config.toml
norm_eps = 1e-05
rope_fraction = 1.0
bias = "none"
tie_word_embeddings = false
parallel_block = false
init = "normal"
init_std_up = 0.0179
init_std_down = 0.00447
optimizer = "muon"
learning_rate = 0.0095
schedule = "wsd"
dataset = "wikipedia_en"
Each number is 128 + 24 x the weight over the matrix's rms, rounded and kept within 0 to 255. Layers, rows and columns count from 0. Numbers have three digits each.

# gate: layer 2 MLP gate, 448x160, rms 0.266, rows 371-447, columns 120-159
# up: layer 2 MLP up, 448x160, rms 0.279, rows 371-447, columns 120-159
# down: layer 2 MLP down (transposed), 448x160, rms 0.0658, rows 371-447, columns 120-159
gate371:137084135122108131082159147069095117129118129147157137120177111091133101144157138117131173148111127137112146141147162153
up371:137106185080147157162146089112165122139077087159133103152140102120116094113096133185126121103127136131132094119121101167
down371:114105060153066138119159163155130123182129128126126144122142072162150103129127114105142108118100127079118111094132096101
gate372:141098103140137116109115139148146147109124138174118141136144162109162113127152152129123109108116080109112144164134177164
up372:158129106151094131155102128107148104126149137120141154150129113097154095096144115114099104122114148168129083139148110138
down372:109101131103122128153164149149115168149111140157108125119127155124105169132115164128172123117157114135102104156138110157
gate373:127140145162171127112119119139152129168169139102134098111142179108176107117078121135097104097130134118127137131129097140
up373:125120131119122181090110114109128134131145139139165135081121098147123094158121096128110120149150129117097145121157162114
down373:161111132154162168111155113146101167121151183145109167101101123134116106117136114126147108112121145100135105128171143114
gate374:160101167191136078198146171128093091156144116151150133082129135169103138155117179094094110098159138129150151140111169104
up374:057094135158108164139100154109117136107099130171165117136147081121086146148119132149178124123200161117126120134134123144
down374:202158125160165124149143135102136128074113090162086105122099180171153136099103126068160114141142112129118116125111165135
gate375:142134118162116128148144144107131100119097122100114172114132129094136114118098118106155151153077105123139118159081117152
up375:135125111150139163118130140084126106141118131138152082082067109148136182149135093119083122127179129127173138105106150101
down375:150083178140158080096124115154081135128123116131097139124197116113141120146160131144116134121116127085121119135146122154
gate376:174127141111109094119149114135143158096144089134116129076133137109099108102114118138157169160098125117119121126104156120
up376:130144144121128129145082144114137134151144081149172097110127143099137166110139117178169140189116081137164143149132163180
down376:128070144136130173130162092122180090152107186137136108162105106119121143154162125084104087123176184159113131113114071117
gate377:137116145139123124099178128127134101165145100151133108092121170090147116157151124143132086130091106101135150145104101128
up377:116111195094105152152157104087174112172145134115139127127144105132141155143116120095133111125172135127112118109094127100
down377:091159068129143136088156112169124120163118165143132138164091108104113137081130116151135113157140132111159106148127094163
gate378:137109118084098120150139122141110128114159089125120124096107120125109105128066119144087083131085118087139152143147094096
up378:118148122136106114151153164126147112093096121126135152112167104112137165121114162126156096128129152142173144119151124135
down378:130167130105132140131170148143119129113140130128137140128136133120165125092096154171093125125118128102123130134135109115
gate379:140169107140138122129150170111115095155160138145115141119150076098117125160142131118138120184121103117127124105137092140
up379:126119063148121136191149163111145107112082123118168136129122134172139140115129116133092097145144149100144129139135134099
down379:142103174100139115138147128173130100139119162089138154144123149145161128156145118139136163094120147147128142130067119142
gate380:136159167090130104117134104120157119122074125128149152097114156116155060074080165129125202106108125167092099145130151161
up380:122131163115118095109134125155143115133085147170128109152133111120125116158119143113149137106151121170132134116127111158
down380:120155142173101132159138148124150125123121104104178105104111155124144130117110139171152122136106126153118099178086116156
gate381:186149134157133099094115131157135120126118127137153095114124143126156099167155104128100151120127120090151104108106135111
up381:119152139151127089116139138127082071144102127139150129124111144080138159089134140148125114157091130166170121142141138130
down381:098123145114115154145084125116140153097121145097108162142124162128148102127147098122103111152123106143133177127117105120
gate382:127115117116078117071145180052118112126117094161184130098159112104130165099103124114136109129147105135141145143082098174
up382:145074093126098175163128121137138179131138119097116104124114104099109157145164109141112089131089117151147172154142107121
down382:109102165129119100188145124162116105125123131118159142122133091162144118138146091108127091094158131138131118168157181144
gate383:157180146154106144132144120132122116116112119104123101132118092070138132105111124130163125134108121140134115112100160126
up383:128152133155106154159051117160122117098126106166138160131101145109125147124126176108148143104103132155112149143100096131
down383:131109131135112104128213157126133106113147151081123099136154139177142130105120130173134095139123118101135102120165161126
gate384:119103118082101129102114114134122163122157146123127132110119114160121113141131132140138120127126115159140148111094124073
up384:103124116109183135103126144133145081162094108089111139115162099110136126122071134130090156144092113119139116146138120144
down384:143128121113066137135129084125138145100126128157119115137090163129135104129127140103151128117185158110133130171128100144
gate385:134122122150072130137153133130139144102143103085154133175085113098133104139114131156171145140120108133163165146116136125
up385:143091137081120150109137135147128158105116105112167114174117144133114098146121149115124135176151142120148127136124143118
down385:127092104139134147117130149116108169128152110142104137092136117114116137134116127146132123096113121142140172129133133150
gate386:141121080100102131156111134130165094133172099113080118083118124121130116065113121128154186156089107132188108158116172125
up386:115136130133177130127126117117136160110099134126174126116108149144145144139128169118089088129120073105137133128123145095
down386:146158126125156118076149151141112106143124156136117118105153097133130170166140097178147160122070163166121113121138092102
gate387:118124109109119130115131105125130171124114107111118114117118132120133120141137126152143119116096135154121134123105134150
up387:123123122140146127109145123128136127123082128143100151142109104114128118155108141125102150147119150139141080097105130076
down387:149141107120092101133115158148128140125140160094120110117153121099159143097129136125170147083142092156111167141158103149
gate388:123153106128132140109129101141143105119127146155137139133112081094132145103130155170124102179119097114082130155089143128
up388:113102149131131149140115168138120099145161161139097164095141142141119130161146114146152136160150135141154190140181154186
down388:145157097114108131170152120110145146095114130110106111156095168139136141080106121105104128092198129080127125132162103077
gate389:118129116112168088165129119105123127141136131130148154117117128114125135095112151103134133105101115128156084185121152146
up389:129160141142144104118119149126118115147100147131117135136099140105107185113135143075171124125114119146141142118136188143
down389:132084141122106116156127132111142164115153110109138134167160090088069117140113135122114137118147123132143121109139098140
gate390:143172117126136167114139139123118126112138117072131108123098098146114114141127098123142098113118134101148158123078126130
up390:148150176087121155119122154145135115188158151126105182156159129170104110114103109136117160154121095118082183142115116088
down390:117107106157148079135174119135093154131134135089146120158093102073136132145190122104105129121062108178151111144158108135
gate391:127147111137132121136134143130131156108118125139112123101136101099115105100178121122132128101109136169130119131099136149
up391:126125128120109131118132095115100082128126114098121154134128073126141160161128109096136125135147125145120145145124132126
down391:152139137118149110136111135104122147118117132150129133117148125122135095084102137119112118115153132106121143103139149149
gate392:172153125147161115132157128110165119160152104105126144141132092142110089081076140097095150163122142131160103146170108128
up392:092144130112157142134130108108160145125138099133136124151119137124080124120179108134143102097115134126148136100066143088
down392:116109146130140126094152140114127135118113111168098142057149093139139144114138097142177158138107126160090131103097141122
gate393:170131119154130168088180101118109124138144134100137188163100134114125147157118127087102112147149161153121107102109135098
up393:134139105065125100141155091133153141074095162134121126092119130133146131169130160136134156141119129102144133149133161063
down393:155122149122134157110107090100112174145162069158134112165106145097106167134132115152100139131145113115145170099170122102
gate394:130103121088172160098160161121156137082079102135084109106115167116175180129124130146107185125105141146120190105139131141
up394:152122114118114194181161127143105172159114176180123101059102096157162105117159117121105099115155136154109134113091153120
down394:075125102117128091101069077099109150091161146112142130206149157087088138157151165083144126122164121136182173132112148144
gate395:122127098134116126149129118134132109150121126099151129124157117141125095136149168080133133122141115099143133122080115125
up395:116112104160083136119142146094170150112145163095131077169062095141152099185127157103154130148184157101141124146114150171
down395:111212163128141121117102121133134123160143118112147122110114075158145101114109227101134141155152136138122109153095126084
gate396:144142150100105107143090085082120141144148129170166147174163125102069115096125123135107155096153121103111125140117135163
up396:102102112129129124124116124136112128159097112107096149096116083150160147137141125115113123154106134132169117138106102099
down396:115127099158157180116133135134168156097099150121104121119117151123166117108120118118131109141110153116133142107136100114
gate397:116114112121126137150140112108153095130135110156105119138133162139144126145125122124152131104117174115122123119138167153
up397:121132167086124071108085076106178178117186154158130125084121123139108154154092091126085158133150135140094110092153097135
down397:104091094126172138116148119135092168128104110113143101159146107121091116094200128166162141113086142135138179170122149129
gate398:151161117134100079091140128129124160175139098084146146091136106132142143163109150107146159093119097143114153109141105113
up398:120197146130102118132111146140150111130140162228075128147134174130140123134164149131132154129133114168200115126160137115
down398:136100139097139162123130117132142114128153124112163134131110135119151130094087096120122109146162164111102123154102118135
gate399:123123121150097116109106116125150152144117168071070092149094150132106113116101152095108140136094135130122159102124121150
up399:129128162145144117123121133131159124132094106126129148103106118109091094136134148130130134118113080130082149116132146152
down399:109120128120141131121105100130121126166141108135130132159142155151163150154133101119136130127138165114116123143129132125
gate400:167117148148126146147135143111113099120147138144115098118126075093140127114171132126156112148141177153163185114128096143
up400:087145119137150115161109108122117135125160190135114114142114136140130126140111115147141168166108157094062138167132131124
down400:099141134131104148137132149157095150116095097140129140139088109171099080148145133142148142121109105149094108102121139125
gate401:170102160167136151176118145084127117152102127092088156117124081113049145152131136100099117106129138094106131134070146130
up401:137089117110103133125134144179158133118162154137144090131131124121187154105091150134137127119130176159161159101149112063
down401:107132114118100088172127104113079135119146107121151192179152109146115135106151093133149115076135108162097118113123134197
gate402:133096122096098130106123152103120153095079159114127148119082097136186151175139086157082145143096154134112209110145158129
up402:119129127121152131119164128171155101134134137125128149117138093124148125119110161147141130067128125097117124098132128109
down402:170109105086103147083139144095149119118094128159149150132107150102067133143131149106110109157137114106159137093141134102
gate403:106075125097123131142126119149120155192154137125125146135104125158110148123111125117129150130137146130116122161101115113
up403:127124130125123145107120097145156149125103108139107117123125156165143132115139117131143092157142145153097100126140103117
down403:132142164087166093114109115136116146140159153129094119133139160182144159138115163109128098119138102088168121119150117127
gate404:154170113084105129085168092121142099167153107139109137131133122104094153154137141077127107141111143121131144115139130136
up404:162128117112103103133132089150141089132146157176144144138112121134077153140107148133109160130131170133131122139128151125
down404:149154130082088071106170103149111148133136158153100143137120143116118118121130128146125148132129129112136126112137127138
gate405:111124103162150164129097140123115144138187103130175129134105091120151125138145138102150143128114106146152110108126145121
up405:143156108107120118111145118135115113122133125139135104132140132128140129162107100151100101130100130095097129132108076130
down405:115104131112124105101131110103124131160119110159104153163115181118137138089101121110125149119149164155140122146136182122
gate406:109131179139116151136104112142112131091113138086154118147130116104132124141154089142101112161117103079098151164128157107
up406:115138134114124121100132135144130075078150108105089128132117119144153107085118141125127112136143162131079128158123131105
down406:112098125087119122137085127154099124161148133135117109194135132154130117134136086136146123126124132114145125110097144150
gate407:116111114121070118116137101134166090125140100104087119147126135136134134127119117095170104134139131191125118130143118124
up407:153091114119112120150137117124134159116101106099118143149084152052150096107129106111110149186139131152114117124150133146
down407:114135149118113142107135135127114132164136122164142143117139071177083106091153163136141127120112101112098145130151103082
gate408:108096164095104118158120144152107126128214144119141140171073158095111122087124162118090115091135154072122126116110115145
up408:100156152172116194142118136096163114163108166102108130088135123147083158146127115131153129143108126109118180125160176132
down408:135179091151117134131113098137096168142127143118098140149117099123103083117113089084135101148184163139139122115179172141
gate409:162151136144163128141152117124103113169147129124114121140134151126092114154141126148083125116109113115072102150124133145
up409:155124143136138148123101097158140139141104119117124140152108142178119095128131116182167090101099125102107112100121147112
down409:103118082125160162133127115119126127098102138123081138092102183140123132103100158137135113151134115115127115125134121119
gate410:156138157108123133070149094109143202149116144104126134112118100156166141102145149068142175157119177135138135099146123107
up410:110177105148090163144142128103113142159122147105102087135129190150099134118125108121107122107089178141123105134134140117
down410:135130153137147091098122130151123141153131130114118124169126139142116115126146159180103125130123084132121156152186107141
gate411:086146162135096089159107127168153146156144115101102105103122142124060147134133103130139161130146127146122117169143151163
up411:141106135118126135141153159107145095070142132140114094113106112138107102095123145119120112119162127156171126122127135121
down411:091092131086130099088107148174095091151086104255134146126149137131154091124096126120109108082173108134108102112135113117
gate412:108109128080129172133091123116093115110112110096137099149094095116120186115128148127185092106115125136166161085147105174
up412:129121122108155163132121129147124090180122160134117161146157115140110132116118157118112128138069147063097151134129145143
down412:096123119102092125152136135107106144107136133119156086094053096146102167173113135136160145114105104176152137147087130146
gate413:127111143152133140155145147151133098107126125106136107137128142104138129123127126127138116138129099124114160116103116103
up413:125131144138127154115136156093093116109116110125109144085172076106149113103152131120135091115182185094150144098085167104
down413:143108157093121133140102096165131156162172121152129079163111131160107098133118150099154106125128098164114134112171154145
gate414:112069139114139097104138139172139122119112125096094133095099143128143115140123103150105118150124159106155092131114126135
up414:106195105136142096152154112103131153095139150139133127140122090161134145081145087153134114112123137139089080154162132132
down414:164075152100126145108137138140135134135099137116124114133114154094138135165130150117124152104134131124126151143075102121
gate415:090108092129115109089134127128147119143089152160114109083151147165112148153137108175130173115113118158153119124139188091
up415:190156109131092104088111155120151135113158129150065127139143139190081111131151122086125130159109117082090124125113128162
down415:162120127123175147127138135131142097152121104164145157148142113119142102108112111141123114134127181100155103097127108132
gate416:145135166132135140120083096115121119147077125099144119120159169142118146134115132144135093175125139129116114140149124145
up416:126128141130124143110136127130143159142116103174142099094148144133139112137175145121151126109112127153144134118107111138
down416:121129116146144139109142148105151170157147121157121134146128150095126122101124128080179152088142125150155156123095133145
gate417:141122094129130145160125119120141142135147114139145107102116154140109163142135129150133157171136154116142144145093179130
up417:134102137119132122118117136100109130097130107088121142105137149130077157097116080130141098141098138167138077127139128137
down417:123158095149150123150104113126130122147142144120110144144131106119137129113109170106104138128127155134152144121100090127
gate418:133071144099118132100101121132107115132173113143145142141085123101135143162108161108102148127153155129119153129125114153
up418:097141139177098130126113115178122105132134165146114126101143114099170068101037123114124130136135123097118108127179114153
down418:141096194122099110109122121106152135135133145114100124125078151110128058093160117130120124121166160118155093150133099163
gate419:131107117155149133150087133107150125158109125127071112113130135074115142112113131103128130144125142134150140117178160140
up419:158090158142156121101110135109138147183149143137134123121131150123128164112109107142145109128096098150107147142163134096
down419:124108099124124104147122157120136135099138159097123108089129129081160107135174174143125144104188147125150118133136125113
gate420:156112170150123131119098095124114104143124129140126129116145168153104067174116136091130152132104118180128136126119150145
up420:084097156072134141115141170082104104131129130148105138138107125149157147188133097122171155156138123143139140136130127097
down420:171156115165137112141154146144142134123145164140146075137164116148124161074150163116098115143173152105153126108122143168
gate421:095133118141145140156123140131150114145142104132116105154136124122075154152102131116111079092130120129075150119143127132
up421:157071121204090132120065112138146106120137128113120118143130129111139127125100090154134136149155127124134103129113086115
down421:128148088046120120139124130108115169106105138132152139088109138088119113129149104115166107158126135106131148134154152105
gate422:134102144136082157145095133109153141148114096151137109123131091154120118122108165104137125127110121155137111135135117122
up422:136159146099135106123139105126111142113148187151131118156109102147132170107088068167123131095178149126146183140137114107
down422:095113088131157159138149098110154132140135108152100135106161114097129093138150109088102095126119153152141147109104120113
gate423:087129091104118117146119108137116151095133154096115120129108150073123125111133113148137128112100122115086101136153121136
up423:126092095122142139164142144153096120161105128128118146120078147106122144123136082106112145093207090097118115164175153137
down423:147137162122095140129130086102128164113150107132126073107190117153120136154157178122103118136070118125146120140064103123
gate424:090131142080133141121111085131098165118143143148130141146164110129137159130140120131134137086157138122098127129098092132
up424:127133103087104126121146107122088160097127129122156094150152133143129123129169157131135142117158115172109137120142105122
down424:135127170111141136139115128130154102121133106058105166117109116151149129146146185154115121103076129139135083131119135125
gate425:123103127079157144143097139130078125114169123137152078115097102128114122162116164070130105131150097114123136112145111104
up425:125160103129109162180157135127136101126146122127114146148136176115136140122153079147171055141166101188094099178142158177
down425:161129132139093153121101128116114146163099125099112085169148096083103141112101201121119115168175136111143160146134131122
gate426:150100131131101114136119127093114154137157154158134071120162159087143112168135151138166137119141134133136167120142116084
up426:123101111170134137126149149111159093109165151133110122078139137122140171114124121135156105141112111096141135113100112133
down426:153136142102168109128153122136113142127117153160158117105057127104137172105155131111129107081093161098171135157157132080
gate427:148120154137130099110127109139141116179153163143106101127121102125074127090094127136133143130162140129116127096132118130
up427:151089141142124099101152126138094104136096101122118154117130184112135136112114116120128110120071104091131117126175105121
down427:154141120104136075119129134167130115143122108096105111117149174090161106118102095139099127133096123115140173140148131139
gate428:094156141163113165139137119131117132103104119098137135157137103103139185126138069156118102130136132134153110116133165113
up428:107128109155130130148111142127124114167165121163110109109159142117129106119108113090137136128082110129132141125135126117
down428:120116109163134143141128125099145118129108115152098132117118184126097114127113175093134113131150117110135130131129107128
gate429:105131128101128131093162151116113121115157131117145138110116173097112145142116148071142152094066111138139123137129126130
up429:173154139175117110124134122150112088115059142108145148120098122088084138132135137120123133135205113127124190070137133140
down429:092112090151126119113095119117166142134191110122118120140122082133142182094135127135137082128087148149142074151067144111
gate430:125114108114170128122122097148130181125127107112137146179131119113145131138160137163143119156167143156130114129080144119
up430:118130125148136122142133146111138112139130113132094110113140147139104122093130111124164125104113092125129132118134134173
down430:117137108135092139129126123092148100170091141142116108084158105151129133117109108095145129122090130125122152102106117141
gate431:143098130137160105149132117059125127144161113143144137114145174126137112154142099123104107123180143141117126095130109137
up431:142100115163147120123124134113168129149089132107115134129138132124128151138148153136129147121131129108135119123092106105
down431:121162140140126164075106169132143157150122116151115184117126154125128113117114121147123130100119157143135116126123176156
gate432:113122140117110121159149153162160146070128140113138117110116126112139162124156136135122152150133154146139109126133170133
up432:163127146120124127114129147134141139134148118134119129128156109124127058128130115117124155138096113116148154133111122125
down432:183115071099125160131113134083129145185121111153127149112111161114109114112113102101164137108175111128119172141118127112
gate433:133138112134143134118136118145108115132125126119114131174106126155115160119150079175134117112126143150143114148170133139
up433:087118156175164137118131139127126149117159133133136159133134101102089114122136098115127168105118096147162135116139163132
down433:155177125125098112127121132137157146145085123138146081129103111113140113116121133135139110150110133103128115141100111142
gate434:085131087112121161106159141130144109116120108115165118130113119135141130160177106132147137159127088129123157135131140165
up434:102137103120115163143117150176134158104066111140157130130133148123094175105129129134127099130126088119121048173119118137
down434:145168057164155139125134114129133125174135112098114124095110140100124121091123131142121090108100164121120118130119110130
gate435:132144118124145134100147111122146085132143144152143113122128126121154127130129156093112118150139158152124124111151111100
up435:079126143133098120145117100101122076168124133163176119099138122116151140145121162104134146117148125139124126160111115175
down435:150097110162127118124131182165116130116143155089143151107102155080096161112095136134122144097122101120140119093141081093
gate436:147126097153072125109125140098109136118126133121143129107099145077129160166106131116111132090121133163094135108113154119
up436:126134132130163121155114145157137133098157101125114134107142125091146093091134133104091124100135124139103101152124127148
down436:094158138142097151120126134120119147106118140107131157161112112179087147134125120142112107157107107117073167155141115127
gate437:127108121105092124132128116147120159136129115113091119141132109137108107132095113139116164110112110139136155127090105113
up437:143133052135065127152179154126130142091117089114164144111117125112114122119070140106138133107089066111113111143122195140
down437:093143152200158152103100121119172096124100142139083144132106166084142111183131105141140143077173121161171106141141086135
gate438:135133136130151147088098114138134133164122153093102101135116101159117149128174136154153097133096142131141169099106129128
up438:107125118139126136172109119137153130110121142129107141119116137161121146110143151153110110121165161118104079174171115101
down438:110122174129150112112137169134145089115150188142103161153132103137128139135148114121140111128128114166117180149095123125
gate439:101115123099133114133107114121157137145120128122130136114105072128134129117127107175084096144141131096086120147137167128
up439:140140139151133101107162130083138131155132145117109145124143121163113114080086132145111129111121105089123134142145122148
down439:136129114149146093145142141111106125140149138118157118086139149140105114111146135178148119135090104173118148122111127108
gate440:124130103131156110115110119146111098147155099126117144145130125109094095155105153093136145202136151148114138165145122110
up440:154137144118101110122123110138151113146091106091107113149153091189129086120110111137150131111119132111099097115125148100
down440:120190121102143123140127150098121132116141147158112111175125079143139083140125136123121152127120161147104136092134137131
gate441:097097125151142174125138117090112125147114102146111132074135127099115146141118161117159140129146148149167113090100123083
up441:145165118141164175144162080155145131092145134140174156145162110119166098108142122167081113123096097108105168114165114141
down441:136124100163135172133111107120111116170127129128090125084150114116140148160112138122150108113190111177128116144107144157
gate442:170132150148179110068136146116141160132073107092111159132139167115133111152135129161135132129092105089051116126059154128
up442:110129120078129150107099127160126106116123171105135123134087136180150128141108122164154198154152162135150167104123117147
down442:151166139140137129113168094150102180111164125122158123135104106074078183152180118114149089101155127119114135157101168117
gate443:155161147179136078175122151151155136107118132114143126157138085116139093116146092152116118149164158111083118120108144146
up443:138137088064128147128163118088132101134132082139131108108121116133105162138104162133116148130149094116109126137133145070
down443:108160151157115142141113119109139150152091129106170154127149079103120092118123070145113105127132153110163135114144096168
gate444:088104138099141115166123123152152161182160154089101133164154137137145108118112129117140135110148103089160104133084052141
up444:142112103133161079120161115119133118123091108136137142121128109122153112117136126175147154127148113105112128150134151137
down444:150155141130129125132100141148065091137103094196103156154125079152119130080118120118105180193126132126148162092132075117
gate445:147130136132158135127081153120149148129128129108099100140124115131126114148104118121123145135133153135141110089129129134
up445:147119114148103081151153166111121118152122137141164133113143133140129130141141114132147109172120109147120130141130128151
down445:132136097130106112116151110114120137161102123165139134134137149117113117126152141115134108120173138139137160159117120136
gate446:126126144180105161130178089131089102135099114109134151132115171131103140117129118081099134144141082127073138119128107099
up446:156153109105097140121132112135141107089160181138153115125092129137171146119096177128157152121097118139173125155149117097
down446:099151121118112080129138132152116097147133128117165147123130148152153173107156160121094193122118131101127138106132131104
gate447:105150145108130107096083157127125161127111110072111063161158188108106102152157128130113109100122086137168113169117126134
up447:138114128147122136124164127137123166137154125149124167114080141100105144095100084147072130123133130060148079153140150095
down447:144099102104107144130067086133103117146126107113102130140118147114105132157160118112130087120152130123107103121120123169